Each number is 500 + 50 x the weight over its row's rms, rounded and kept within 0 to 999. Layers, rows and columns count from 0. Numbers have three digits each. The size before them is the row's rms in percent of the matrix's.

# layer 7 attention output (transposed), 512x512, rms 0.0253, rows 319,382-383, columns 128-255
091:532447483474608595353415515465432503573518535465446443409559448451505446517493479534545544488509476485564470510550515567591505515418479498585583547559552446538527494476570476445506477528408454538392526504507507523532544628436541569529475587562523483474454427416522492649400495456444514585519589484599564452588524401538587505420494455426511528575493544485478512440482536488473549533462
097:542470540509534484572538558435449454535450440524488546471585455417469525587566509504544461477532458518473501492439513539589474474513501537515576535562527553537538485546489451523575525572396509558488477451500469509613507536457511528567408602505527354585582455443449522579455441438484497409441477433438425467512469491473515502435497512449517569478439517444509560494540469525462461571427
103:409508453524485463450507528563499519411412534489472438441516439505432550480524522568469525508478447504531463519486529563455439512459543527440549480478542403466432492455422499512501561548510519464382569556456550538457454398468445520545539524457552542463455537413488411469464449507489520544503558499583535469506480521460477428538505517462456512452557591489474530485622480512467549489414
# layer 7 attention value, 256x512, rms 0.0451, rows 191, columns 128-255
096:558488504401478451573599525436505490600578503536475492532496536424587586508526424404522509499492578442438528437525536462596549552518495552457427498546431542535609550547476523571464520470554490567503556602415446432468479561539548573415484537564524472587519539535500448570499522451469447451562485473522476555440482505575494439468482519526463439591479508575527414520438568435441539546530
# layer 7 attention query, 512x512, rms 0.0504, rows 384-418,448-482, columns 128-255
091:465551512522544529546470600511496443553586511552467484534449488390537495501557494453434562528569480435427473455528457540432478496583536440450506417473605597474551557545461434584543546406580515568418513512586508448523584434454558537495423528497547452459587467528499479515410546482474430537513453555479391508529543466439424506508598543455404528526575481587583576564462542596548541544549
091:432460542442536496504553511490472526453458550417459407522507562437466438476498551395456526502479526491496456495469616523552587540533459527399429485408527493422455429415461563553390495556447480547517439438536548509437419505413535574548437481558514493451503447442508389503489415546560509493511422463503523500453540428413506457462515463507474583451542479490545513462568454435589644551515
090:624446440476489508486508522452459554607460523554440549420396477543560459526545411578468447508528466539480398544479512569555375469467499539505546495615558520549458489449464512456510426541505510576476577592463560417483588548521427543469505530430471543531539544479426508468521576554433460463548550577502592513454584494509455571548533502460457395469508566533472473516426484532556463468439
094:507571560552455513574492679548537483481521507538518527481481438491507486458504481485545519508432487550420448415491427454464477406408481558521592459487482560464458496471530509433564521538562511497429505434572479458564574491497457501404529457432542474421482562611494474519424526459515473507476520537503532577534481465462568557460546458472361502532542486543477529471525517468568486457536
087:429483530413465527543542459546506452459441543457551471529469515507558483440553404504596452552511519472543544419436453560433458480533438542485476510504551519497530503571505554450502524529543471528444533466445480455430487518570573529512457468470484417491531530428468520516487433508574536458543526462512558508530531543467463467543410446466568423466500505531440584523524478502460459346491
095:451588551515522505595506424571622519439620539523476511404467496462548469527580458519464512533505455489465501401478485540408539455507482522518462505532536418512618554489433459525520519526551497621545533483560457525456511474420508501467544502503517484544571512533587629463367474496555445507475486457461410599501536438458445489415529543508478554517535544535527464442513521501513528455430
091:479522463553592505540554524530562380470468526501433547558451436491439436608579511395499581448548503546493490600572590513474480565490466532494498452519575418429512497385512514427491553553448535461485455510569487536515410419467513536660519434558539574454528503455486501529447525461425543490550569503521488539533492483623529591508523472592420491505438562505580438494551536565573573559501
093:384509425467419522539458407571514522485545481549513505518529538542512489460527454433540563489530500484492475519527540493441482489491600514404438565493517589512409517583478590493502487572560420486542523466489417478490405496502544505521608523489463524483547504457503521514537485531527483443565425492522492460525521496544518496465543476433578479432469500521484473466568491406537475528485
090:501504553457562489485534539482478389469583593536492560487510439628482495594497474465561468543510543412479463525578455602586459450460409583474588456600576484517562533574507556461543574489342556541470363448560519458526557464565577468483553474525539585418507487587466512495401550536490513510514522601549487498507432485505533462406435510562455446489431554491503475492545479577536518531495
086:493456500580543599521575552534468427454574473383462402474502511458545549506478475526472466519500492565429516519448620524461535415555494516601503551492520376477500473434543487444469542578493499390524529516509444581488484493523520592500537503552473487452550530493536461526453548555451416539608456513491539572544484450483407438478517543513555467480477535468546572521463499501471562473469
090:451492489545454609565470497565469519436470500589470571444556515487555500527541592469419492587562504486480478438494550501508448517581435500548532502445548416515551550490476509496487607465564549461494440463500461521562552500493529418468483483503515474582466548495585554578478546589448408494427477471493469471516546525433500413430689585390564541539566509546529407546493489509442505452502
102:561467500527576516464470477321462536453503525532378483447530441464489556505434580506510530555525532510472477444561448485520494533571453527507517551546438453525531512509443510488450557514481475512542513539500513531490493539515546526572438601535523515470471531538426575607512568563527448567440579571470452460476482516516558439496559468478448517516448498514433445601504397559451600499459
090:530478541505545389476414430510430524458456512530547499487561588439509553494468587524511529481596482585551472470520511445564505480470561430517504530569534547525512489532480552474477511529607480459418534406562566519564568518612479419537560491451446504574486460460442478524547561481578485512585447568404459541449537530444487589425510530486530441521499493542505534522544412500487464519462
100:569506515589521519513438468585547492417419501426550500445410555540538411507591543504513510462506553570449473596571414446480480533599475540522635517479465520486481520536477473502631499474606528549512467521456517574470526491465579507571491478494373500442509508461556386485400527508488440581494559603547439560520586458501490393501542515353502469494551421520463582495543512470481575517482
099:457491590575532477472524537421566453492525464497511435566518415548413475638375495498464408524500621487430514538443531462551563495511404541508478487505467481406584540477547538435457443470467482525524435560504550565497499525506454528580453478535616557442442525459450489431484516481397460479499490541568479520548459463511520487486511499533458554504508492490502522542494513503564466459558
101:518426502428553500430509481570559456422559569520500439532488497450410408494421449410444495470568494514556602454499524531485537523470574486451467531589420459471440523463429496490525482589520518387546493505518538413461388479520518487548489462504532550517552420445487498506529408534550559542447451424556534451467571510502542522510510533491439507463486481541488425532547519464501531481585
100:493453530452557503487472502408560481550583505492491511472547547483536509547562414500469442610554590466461535504550483487537456530556500541439527567488504516474583467404460510558475546529476444477502501605470550478562499521463369494502434528519628493485515522465544442553499501412529486472582497477486505568527486493513534456495493436534549477526486440501562481573387553456460477458518
095:465496499493460552501528509488460581534505579481535426520474493481580572573513492565489512525591581483501516550515505545561433545537478562540449520491456549547515557419437483453464572449456520425514491567510457533422483436537463508570524483482562592482469460515467473514502479498484468540504500493464462510473433567526490537572405437484494447508532602457502482420545568555507503400403
094:550521512514498475459455533541549496493465431613622499518507519534560552414545548487548417488600535574510501511565500476470476465590407528499491459528470571465444561625525556484525489478553550455484476431444471541480465494539433530438551447437506475521561472524488491411524511438509553547492527531383520443570566427520511591417415516477544508614532470503497542507488418495517469517458
098:580492514515515500533513491540471551411485499408500477446464466492477447452578528490511510589447452478473481534489465421504479507501545448567474434452477451435474442448512538597452512570462521489522550420602382525502533535529503531479492449538544418459490513479490512506536485492497528539490468474436451514493565474568469522497516544443480547562477462546571495520454541522522500526530
093:434559509541511542533540519442477483474532536451496502455466472436411456576489489399480468531439470457506461462564504530514548411505520479554518512451505466590461528523538529473471467479505495444493486600468430478517542481414481571439591585564553455501500463574490572454555545489505464484523474429456518529488561453499477462573459506414527476534435433470527497450488586522505506554437
107:487492502449416487525522532512521519511508478441476572500407536499526560582551449498521558468571517554546467518624562466541462560465485498422434452551497565440441582553508509431513456470457479541469505507498529560410478490553451493505518448529556514475448542478472351482463462535486417543554577491437630526422444416479433564473459473581488491506470481529605543464475584546523440486453
098:497574538456436520500509553523488437482461478412397545444423569512509525564596482523556456531537460478487531581507512464503511405473441497435501505524513450438457535499509480580450525579538443482456508463548447511502503493502527480531527402482474452509472521516532576541584489552501555529513424518509431575515452468551437520624479573472508567431506451516430437461543494431445523579486
103:497463507471464533512518481617564456386441504593525485408501583555572558449524514562514546590466432509442494575430472496427499422527515504483560564469573473552492493533469505450451479465462581497555469431616516524539507576493461519468450516508409382501517557437483540554425520563476544494417521497536473585409573520494432467600555607404545494503502455497410533529485464530477590462582
098:513473535441594605423451554473465456553489553400488504460447422490495471525481516508471588468471545439495570473522476452558456431546482473489501554582460591440479545470466488464504506496489474508516540487458464419518488544485471495540496479575544587597459501487425437566510468502521442474466433522515565430472439554486560461444454473602388559448479422422475478508464599525490524556477
096:394437419461548594492505484483476467481474585470466518532464430475529422489431503566541540416539527443473499515588495514518596493491484493526391526489448460464420557575485501489464530478496484447444535526465510563462423521538486440491569505569538500488469449460459432430440471566421462562485566453469551467485465557461491495485477489529563489582597460530444423417598477543440477470488
096:468546486432530463553435453449502435443451484509547536483483520532548484519450525528533447455486568490474545472347559516550641409519523527542476466474474478595526473517579475520493510521524486538551442509481452506461605413539471596378430473537558505588480505479507480563462547462405526541469437423546441466541526546537478577585453419544454537471474451437469467449497501540497515571427
099:483482404478490487501508601469540424490560410617531539512561484570516442577575527523533556502508601490433422534582548502566514485566464432503400550511452420484528572535585467571456435511467621548644459618486533532524536377595472525419449462527472508533473551518563411485520457619450475554483575516419474469440519525507503482539544492554546403532608476531507523472460508528528488541489
107:482483507446478510547453584486451437549504487479548408572486401533509535556557512557486555566551452531556543540492538563491533556503546456380530519456528600528506464529493460412482449478521529614546480440565599424481502564469439518494493489515444513513527564494545474539517496445433407543556567499539481544506536504457404501576444498566454396480460551477441506412515502472551473416374
098:594547560485451533443450426583523506508509411496441496518457562492574534432604510595479602547593584478476496533503543492560515460603533553494593503531570527564460446511525547468506483548502538492501630467485505403527451473497513471461482522506434556496534497566489523497552422487466573517535504489477476470429547514505493403522413492560583540574512410489467506425422589603512547489447
093:514540496479501602564546424590483432421532515435449508535490486582459406544515452441521553496511486561477462538533551567522514373477463454490551523465508502495436605537481418522553606482493564450511483425479489576462601499496529542545497406479539569435522535523556448484442447465486521522540514538509528482495515531540557405493515513445509549441593498408570422514471484566530621487513
097:475452455470512542562449486500497427523560479530543553527498464460535522511512453512526419419431523470480494501576500514516570393576448549457447477469476570502525506459558516476447533580495378570556532493505556495501461486554413511434507566543487592468545418421446484527570500479468419409483472481544471474470427480517473512459516513605487547422509500557456442456496521480444537435384
092:588479416547598505423508558458470525565481600550452542443519540460523486466544559469481597461545472523550551394560461441512494422413550511530568533473394416510519428467574542590479600578381545508510492500582498420525509579467597450414528517534563463569481456473495547565430548431558562519516467441488437496497485559406525484528558468497524418523514492515551545518467526508482570547431
096:482558487488413485477528556511558492422568464529434526523482559518467536466509517506496581501503576603463577491482465515408460515454521499467436570577489540500525491511567523532511433581529480586479516468511451435521487499456481570497534514632475560466499508550515406498525489503417502499489537396495529540506558518532472497544472493585495512374505462443414490554530465559530516428565
102:487464493487506563464494490592498426453470544502536530614478470474476470462524481544511609563502472525426477508481485569446521422549434567572425483531488519584484479447581493501461581470534437484545480491517525531487589530466552558498539605527586465468570466577473553530510535551504509489504529460467480596516470563494560482505566579544553466505585530564481447493506577496567483470378
103:577516597522484528576487473459529539524467541561440527519534563577502467516524546508553500577475507510478452565460376509550535454518460523506440497438497525571540574588548510535449451462517527546492458554406509492435520527542498531537481435449512482533528527468492558510576496529536599513412466525498416503460484371423585388491507386429436526388534472384491421490600457417535546618536
097:483517517504475490503475435486598458557488565479518494486463478534472464521542521501531543481517517464553555436510401498431504583548434448513506388570455341565450429536581512539457509434400527496487484554544433479501415488654482499531449573584564479522577559565584500482541504570447483470493520560449558465469513548513566477444494517469531534468417466550507461448401586544541671561499
104:521441488530555414554483449531379512530551416504558466541508575610487600494480538545457485571538538490519498500517546535456528522458541436446489454487439663475495424481571464557489455580548427558503455444491505526552545482438517531529504512493550467556523489474449489480557457559540571518521469568489573549515529462544505444471532444528521505573566488392478480465614400519434441525467
096:490565638481464551538513483469551615582455522544469482478440442487514460502461468505547563523433576532493498537485429453490528543562396595554493523527462522532657465524517558445438514448517527535488456538422509508457509494585502528460450479485542607435489475493475479401443581467526491516446498550538531473454507509467467555536476491524401516511452496525443455550443507476482520604605
107:517570487533482565420433578565494445500588459427526518410445489468563469496494456548488490416462397606560557406480540487434471558450669503458558543435494466497515495456459505483623461483546509468538512432536457492557451526506389553528566457541403526621506543464481495516410446560454482466450476453513527443510522500504421586565434598553482487490488498557534577471477586547449496438415
095:492456430482524488391434505450607512509511521479493394540519461510437497461480490397517433535457531481493557530441612418555568423455522515471495572461567543493456480399548458498556507443598514502393530519447510537516517523439512556491475461529499541499514534549453561537414489478515564488592511393475435469501505566574459493512495462537536514528526565563534507518490488434535394480526
095:515527553445488460568481515483473521415441565421445473537476536533525526569432614528512509527435548440505513517500473425539464447519540550424467440586424431515539483537440439524481502421440488517541428609509458534500495546610512438485483505486486598496537559535406516441522517583546517498410478513441485483464542467457435509532403526397458461462435396395488462528510532541555552572459
097:492509433446485562325508528459499515462489469513476471474508433458461490527545397446496495478486436492486572459444565498519420466503675493461517549480556383540457507442424478523506512493514523471465501479575520401459456502524405437442600487524456421476532436493482467548537533523530452493514465413501441474503461536476405545495543486510460513526476437563522500485485433507535501445440
096:504389518554510529500538388527432544491449547601496493476495563501493553492594519543468517592511550530486468483603489616469575465579467560501511396488525579426495444498477424518452501465465534493453423476528525633468453532471495575543448573427574446508536522451436512462522445575497563478546528589551556490503525445442502508508574578534459584512527463448464480513517454479529543656520
099:554496593452466440511454467442486541476488503442581492533463500558446563523451448577582529556565625499465468529508462436546536531463521527561516433461501394590599380642483546498516522422496398472547410521493416545480483477668529541454545385608513507485442589421527455515497507596474535579431475460487468571520515470462514513534533456464477482483474439492484454537512489520470559610484
101:508449453537487503520517567537575496505488493443462493568496458412487509489467522529551515539410440412435504510501539533516541535440496487510481500474493581481534471384411529506466521421524553530455576486522505489601474492392490624511559539561537548519458482519464517462548433505441443430470489473501507446437503530608535402463426451578538491532625460500569512465473482462568396493527
101:473451564575483390499542498548446549550432490578537504528519563578461530490504561581513446475434644510474469463558341592582488541528422471572491526543523518556581521604505524548522518527402491560557489491413433611549522399547486520544469529380588479480487413483557533518573502532618518521510474545514447501552516454528603465429499434500479568559511495429577525478429470442525504621539
102:462559525393456395509493530510469442527442537619437515476568471564432481507507508467466519586503480490532446488468555457576575524563424413502491561515451535459434594449545461458480379498585478525509624555426446413536440538440526535443526507413486546492488428509529525432515521543514503576449545532510477436500558596559454426469539471437559455593508625538480549495480495444519479491585
101:566441624552502437492461483529522542558473535563529519448513483545441607509555519606496456598466486447482415495426423561549524468453473514552518517430518531511489488590535525551511477518494488487556467498539449469468529487494517592481557545437542459510440438560482567531532512603502518474531565508469505449467481526508438541545576549397535570508645553420466431473506451440502536531557
102:456334589485499517513431491507457517494528459532588493585407508564486515414553503492528475606421570477513493494440481573535586520505443554491445460452479553576483528486520453527443492440530510579454473453454531525532449563466509464550498454474521526478501538583516572500563504502545550529487579543581501533519536509537569450439552465509496482449518507502478449494482482525566438470611
096:514480477521429472511518500520547556630474473458411514528508505520552429517458572501533403558526516467503555539590520434502547568486446443547445510593544432501592513648531557510569518480447485489549500546424497523469492477517507480515487505529521558480498544505550508569527534573484482522485454504493479601523472484521430516424539469420472430544508496493514507450518477536479455511449
092:471479536491506494410530592526472449523543491535556397578472475459479429431441554510455451553513512484511517484475450547493614433524396502509504530504578578531469490433546568560502536500494445425457528530488483478523487505379534535451529548471465505523497451552486615499510451606542439420502588547509464530533486486532509449547497532440531461524519492506572494557577443442539559411516
103:542546560472471451488518468478541621453483547553434542508505437522507537567486503581500491522455551468502403487587524520518543602535482443579500382524564493503485514567532438534484527493517485496517464487427483566478465456521407407540540559490504491476532516404588407576503596464418517526568545460456549558469534494575575540471545482522568515554546545407531414492497490454533535534462
094:534568557535483519547429546437541547422399440625457467491501384458477504481618496470597413534550455514468458434428562544547423497426497457549486492575410552459435533424584568530541502530593554472515553461467449530532551534510608535486412546478466563603475544465544510425437430524493495435392432461486556514446525490542543512493591547479455511484572544497453543437487491550469441431536
100:536578611562526477421512471565500557482451549512598500599543553465431423406576481494424465490409543509501519428435462487506579515496469501451501480409487538445502507453489489513470456426528484544458545542438547491524524498477541558582515446439469448556464479545555522495502471514558523474615488543497598486571511472505514461423490478501496490540518536496480488435474388484510597485591
109:422467560503487497457419431460407540491508481552487499571522571522429521472503470491512498529491499447448581486698500528452523466497475401418514423514430426516496464594516536527403499598486575503522570513371578509459537442466518500523565518494422468431478559411501516532534397512498580492462489441475550471583540544512486381395529529507533512490508492455529512494451433534551567497486
100:527480517491551480587621521584465585445479506527417529518609447522524459443535418471467489441398586523506479582566527469533504533480485450483448473529441540487535485550501394503523440517453498576507509549502530473519408516543536429574405514513551501411535422469491481447493458513523550523446596578531573498524436401472591520434467497434545469474439552463498441530566521521588470545463
100:423385499583431515508483515559550517436419494490491383507546495523526466472538536558417529474453518591456511554479485567523487491350576528436514533470542553431486530455470440472466419535428632502459423490494465453589459548443517507467489414507530433475414589492533586478418521528488491544455491494538520498554501405442493425490456595542479512443526460550491521434513485493520561488545
099:483527654480509436489502448456479518516480547559507515446458522603543567478547419527461505614450497521504564464479474489560586520490502540483485446393532496553510498450580555466549517465572433495529417393429416466562496495455549501587476520475520451469522497577551540539389584523455445452602471567445528487516472494495535554510502554576488507494580591439564418458497542478518431459491
101:507537552650546550490585522503499458494543602500433513567474452436451373526493371519438521529441520400504501483475553519564485505500549480458561497519561475549424473505553555591406528452439453493547564519542508571472450399494530405515508579459533467402460411492480472550529483523483504585525534516561520486555474596492583517529536377484557518461578448528482506420552520458566528437530
105:484527493503411585492485547512528447443630461534488537420464475558463527472445465574521515513523527561501462544527454487479433490505599508498439458591529459501499449540540585446585595535496368561479495529575527540455563375495419396450537475441572492487506492479507516523543578455520481598435465427435466498482513488451498554495478535473478481447509474544504544432481547458475510530454
101:534374476490492480576405527519584546511469377463590466481524562441477593562598541593408509568507523546542524478443557529506578548446510524541564481480508499497549519494397583414559502482556581541465477474522496555448551432454511529394537466534462538569518517536480521484458505514475507490408404419556525490463554502600451449562569546502588604464420611583486498452451510591523545438493
099:544471514466467505534394490558452502523522565624551485586506464509578470433466454572550500470516407490498498413450520518450491458535431509413537500461479469425491483511476528453539491410488479521521504530444495451586443571470501421508540533448487474620507492478584603506471466452593564543472498483520538537535581539534592560493550467504527518517515514534475543534582445437497537475551
101:412498534494448501550487588489478479496529523530527510561489478502569468446485429508523498560516518583488400536567447494500461448426449568397475551438516626533483581434485511418489617416534508522542528528425537377509462591384552582487455560490501537502465447516471432490443420440598476407443507556467472500437488488567585538498428525522538559522516465531494472559531507510473463496508
110:503593628465465554556443454500489398523528504557520568555486480569441573559391435504539504510531497533438513530486432444550449502589572484538519505464558510540533534579519523437529509421473474560476440519476534523484576375418519518511467472520570521509525433627478504598464543536455438489472559509423496546520519540558496555448503476558487542515582488469535583412500603521491492419440
094:451538539463589544512607616526475492480528536512449478509496402452541402404430496496493447522516517450443540611478515505533541389500567456435534519576441518513498465489475508563480464555547597513586450532487569418566485506501565582566450558431474472549416459514375519404563449516467530563418450567463453439522521522392439524424580433536512420460474538485563443591476429462487485557434
107:491466551501467469533486470539597394532620514534556521483527492519506511597465453546485601512519541568515495509497464462480449433499591466476469471576476539562529478452504531453546530528496469446552457503583547510445513432516463423447515473502531519477541541485507468511520581413426508499455530483480478539466470475534394503587449519458528528547537455493466447361556467496398377446380
099:515600533577485514522478497527480527451514449521621484560516477495484497500511465521581579546425536454430610451532432403565492444565462443426625464524529526496470406565525552484523479567531524517421497462444516491489571358479529526486535465533496434551434470521577462475511489425545507495507639484442547427518439558564436455556519479542565470497446538473495569489554515529569471525551
100:544525522470510583460597489424541438448596481521421602460522549519558508484519591454446468455479523575462522522537436518482470470512473538500431553543485581505496425414472514471564547462592351471502523492528559507573511515464457525526491493491440463497531469592427455497485484482590455527497537462451470530482521497583514546504531439475458464499464528405506496498431538585428455622524
102:458423544523473473542424499558525438602497481524467562506483456605505585553492513508473593510534469542465489506480532526531563509544558571501505602528567580503411520529607559471477547475481399519515498433521499521437559388626469595526480450483531521464515470506562510444464450586425517437440518447511546486517424563558467571518393558536511542479508505567524539526502506542511436472545
# layer 7 attention key, 256x512, rms 0.049, rows 192-226, columns 128-255
099:546478461448503503415469373474488471470396469552394467373471530588380601583497489514513504511535539512451479387478477467594492474481540517510523562445528500539516426532497489494480561516480416490570429486538520458504489593490528480486465467463389506433413483414491526469604590505545564492479457522573531495462488545452505477486515442465445477518463529472518477499422521456395442539438
091:472547524588495465473557578511427466504516455493460440479489591515512505468484502495440532549485473433540457549571475543486590472412443556534424453442598466503438533497574419483413492535503475538488497494528509455456442482489499518514458546529515509502550474590417570488522458575553459484524583560403474481486485438478509535464558424509550492490532487471598551483508491395429633530584
092:530534524484466492491601486565527499456543617496513545466462424503518554495490457549502451520525500446528541393471483538467460578416514478468574551474517440549464419456509463431446564519538549489491589537477493584501556599575423553621568525564395457494495472531507524582500507531540482545560566471480503573428544526550550559456528547478402439525426450486452538570566560474532559492561
097:457468476478483419458598438519445490563429552583469437381523470583551596441475514533579513584626463462467555461506433578563491533433412564431453478496483591468535442499446446573519496593524528405520514598536449436555550493487523487542513536516463525458425444471515535571571456532454589414535540489478493436458466480457584506518486427514455466481496484484559456480551510470488601517581
091:434469530513627481487518561378474548389568470462444508570563499536512509469475517440549385513539484491530517529585524473544474425510465519547419487533429461462462516443551633450497476582445502484604545477522452571477483412501492440506415529494569448588508574576478486478547477476528498528506471428495464467504499536500453551576471402397517452513485528500418447545537549528525421412510
093:532479418408516485541416539527402468510499403431495507584450569544535425509509487586488522487483460494475537533495529433458559566451509535428448426515473488560485505553431467471594485446501586505541494485561483491562440498473571462558454537494494501613447445527496540491461501385494519488546531452582515477469523550529555431390444450429467481518475496571518539433388523530452454584480
085:493524481509467517517420469473552427507449348617586475497528546501459424502418490548435488593493486504388524520489597509399546457521462478582443458516549548552456485552461500546466418456529490620475556598547550554417505459439522526497480520507539515591451531557612601454523445517456473390487526556588553509544538498415499610499581510552494496575506465483464483554463497478431434542491
096:436520445470494516495504606507430481478581518528495473518469458505566480486450516450598377408444541512435395472431597419358492567543472474509469475472387476474534576506527604463429507488473510397535497520419568565530463434452561569471513431503497595465469489455451502573480456509535454490528430548460494447526505474551495476535549470546508477526454461446506540523490493575476501424482
097:504514488580467357459484474485424547477506507491480458467470518523447537481557552502473515515507545539477478517576519429569440550446435521502509532497483450518413519561534411508477513468442442498573469515471492467542577461514401525516517498599515439507408475408583450523568551506510488452506519484466559483468424468445497640581527428483501479594538549462561555472502556365543494481458
089:512477489562484584463487458613605443432457390471534537460508461507613548417472455468541594550423502454487499418464417497465483492482461510492490468364461552497515595533546475522517528485415515510469502477462446528557433425449426521465492498440444461440478577493426591376469482453546510433487475461435537365441452518497519475527451500568455578380579523579546496485544486497541428436469
094:461555387498509562515442530570548478459496521442487469479458486518480465585476470556496555498507542459540463459510504520490497493512524484568545547567484512500445452467503388437555413487487436553444474438540463556569482594465442540523597466465497528519511492470501528497531450524517589550585437496459553537530521426489457534532519566547524532497438572587558558579493551520446491474465
098:588445471495516526538468431607571584503533505560529505510527468468446358559410479543398524482490536532550577419512540599559555433483437584415515467428531432502487594404563535578469561491474494546465575532548509574428598565508535420519550524457540474498527504514507478482553471487563527463498506476458483572425433412516549544487463484492565431497453511532551516459486395426511455459491
102:458562557529519439469554521436425424534522533523464469501548531526529458496549461537490489456552555529466472557572415482512504517539564392428513467602464478546461465515547509545474595479452476575499476526578537542480574518482423522525459476581529505447445523436489479409611549550399497465495556477423486478449479475486600590525474415550467500482473495414562449495455509416529482570471
091:630549532454480470511466543493541452548443490518532520518555513556476434524514412517446587487519359454534497490530449465606532546558515562462552523446462462456593516560603465428468461519483505491503471551568572442468509587449394425553524481533544475424547521505592475571498568529374453503496523475468387461557398492474526575608499551514580506509537515481511464487464424415477541509535
099:575466503532479510511556556487448466608410458645453481449551519520460523448504616484430571566564408559483392567490524526598526498562434475491464473515550535494478585469441430396518506510463489441537470472522488554470609533522570462450558505470517396532625535400513526433568556505417469424496582572501514399498479493523377509574491563473587501518604451497544535469468530386498515474486
097:453501522425503470355479491453499451486458406483484448505571487541469612594477480400535501459519535571467501452485546521439485564501524450499391545429432584465540501469535481522426466531532525599545493473415507477472562507558468484444489567568573548617499532564474538414416536519533507435460467499490464474526569538566478493463450465523483546447543535493463471548563525488528505452477
099:519498589510551535500430491513524394452498547580470532436504468538444493493456572555506530597514493542493480531502486454536487568497523497408453533451480535522551485551461524539587497450532495539548468450601403567509556520553419352458535463492542428543559469549504560488595494507609446523551588427482570582438514428527506493512492509480615473560533459524498560568484521529470491480477
097:519536531389465462520528599479494504529524537488455571485556414505508556563525474448510506504535462624445507489510495514509460494476452532469433518474508467403571464476551478481539565501464590466538555513517581465516562477508483461523484492478527476501465559486496441439417541493535521547501441519494438583510425475520414589450470544478415466435466492470522469491452514539512389440517
098:405553557501526453445528507452457407537578488519471538522441526530483490554519412511458542546523388535521458530558406496586522575555461507492426539556645541433508439563477496518457451545565525623479549539506544567441403436435515426407549559536509507572432520561453479461460551443457540472491487499489435531452467490456594575535539562591491487463410466530482435558487486425566468526572
096:542514473496577516576628465600510413565430447558446421520428508450507567395463497522460537497455438489519516442457434462570509541520551529433549511552595562519483479543581506473494541596525511456530474454619476451486478481434540528425463539470560539529471548502573471429542543545450443514496474469436504449371453408510495572584488502408464550586478570459495531456437537500595506466537
104:522527548538600481573514483584477474547462500530392585454552495446486535522453438491475535649461413424417493552607426585450466427508466418511535553403439556556477589472421527559440585464454480507588530559539470530427457478503421435525464511497454490472467539480501566498475483485576580487483475504467567494511451497537527457550458572560496487425530572543514471587499435507524549549529
101:538557542492531477560503514483404396573463486399432486508514536499441537481617500428505497580439445523461433519511539569474455508593515500445559463505532493565468546506406451484402471517502550618470508526459502540487497495410555634480439528629518450384473502419401508509470467395488555404436538469588577508460443540435445446575528496445478524549569508450520469501531486512566565466450
093:457486529487425431492551440618545532526498457532451606502457564519437412467560495489486458559538544467518527560448600495591552450486448531573566507494483471560495626470510507451520447520407480422530549532629543517487580542552498438550549437524486485450481510454535576546483489424442549425539540571532531485504509520564538521608444436501552567523482576522521456536567602522563519493521
105:605529506412576561581461495508564568473479575428602467491459521448494399473434509453509506498453445510487566522583540482509473433492414522482579546503456542541485511422551535565482497461582549508533504468525553509436459510449558408449502522437420391419520533505560443453483507524525413495496505526475488443504526436532566530443575594405513469465471550452568525438416452532506573471545
095:448478576473490353444585568463419431528399512507527462426540542413495462561447459491431424403551576519613514546503488546583492568436507516543520596464437490476564581419518446568430455418539531571540496494405537475478457490540490447494443510513561510494439522479486486511487502573506489500506473465488534485462434455456515584474517443553557533439487584491507519519400521467415469575459
102:482440447501536554500507505430482556452534515489538510450539481423619481572481547392580486453515436485502542543496548433506450433588433543543421511512412516472480538478460552528429524480455526496419509485480439495492448447574436491537536551564504541568451414619503558569408542502469442509479412561496519483596454526532543430519505475503510484369488517432552498481525449546423545587483
107:574499395553500542540494480458470468546513470514567461534477480518544542478415427458550505574596508448602432560415528491517584417581457527553396488579466538541520562475600514484560532464462466391502458410510523475579502512534528411413465457453502478498502474503523481490498498464482455526508533453549493445430509541473475571544530473531495532428383539456542528482497403475450453471536
098:568568457538461473525507484501569520474550437484498462529461541436487465498506540483443530500590506530488384574496485489592624488475503445470539495469572459503467491535493465521494518517531453419538509528482495420436481401440513541379516514568499400520424554466490465484631498461415514460520462564505468560458400534513539477470470486427561470568548448501564542496556502407565545569534
106:575565519483581529548478459405511477570432567567555512497551479544418448500393528595524441432426425419559519378575516561458455550527479515520565550495510583490494479462582487531502557492439483482591456537564460542546478567501490497460511504448486536511486524478484523595533492480476487514485531525514461507488476464490442627492565485516465453460358545506529455498495404575567507528534
106:573481472458561561518471495483452549528590485474511492524501551521529544508458499453456460378501541522505449522536494436576544538473492428545542483545455512523539542496521558562596445479518486552526506430455544377492411543452497386479534502547464386583402568534467454470517574466534494498582463456582480510502480473494509390546547524497500513515552484473500480499461492524495459469502
101:459614455460405526418494475502552485409428607501453521532508494519489564488473462537532471399437514488502464438493510420416451501432456468507521547619425490473527566538464474449438501508473561535511418562403561496567484587595511488451520474428423481533502519465558529533425442440458517552446428440524452488429528458568511446525540448472466574485463539463561461563557499497436511427465
091:539474466543418546500515526467456459599528504544463504452544551534588521472565575430472449428526498498471414569516509482481539488542573485499488487477495545539550546439420499440468436455456559542540559508476484508457503451545496614477460495538500539588483510514449504552533560527533453519493446544562568516524549593517490558517506544476582484435542500591509495452502538477500461568394
091:508524491423488511534453440565556569454488598515524509460516550482591559509434597456448464538486463617609536513555495527493574449468504535620453548436468605525530575534567560470436520443557458455492569476613464446486482542527436545470480442470519516497462551506492520560513555547586510549563472485513477465504448516487503433433472440508503400507534558576442564466466552438475440540503
104:423512428428488478493488567497510408410505443407545538513504469493553478556501457446514529472475509468427475507486580561380493540461526398478502519584505473421538429399480552473480505551511559542429453408511553422558456468500605594440505474558513487556529483459545407491449429469470471476500451482493430437586483615502476522539507593542413479409492465447403544460562527625493507464476
102:574441487438585485474500596433450451532469430479496505586493438436540570530518494445464580515530517548533485466549381461464639409571506470585424498518480587621583504452569475491440521415497480511514516489565451528479554535497519563413529581460459557503472477538415508456550544443466452555531541542480509463514475530613520426599485519471545502464529566485588495505529510523460462529509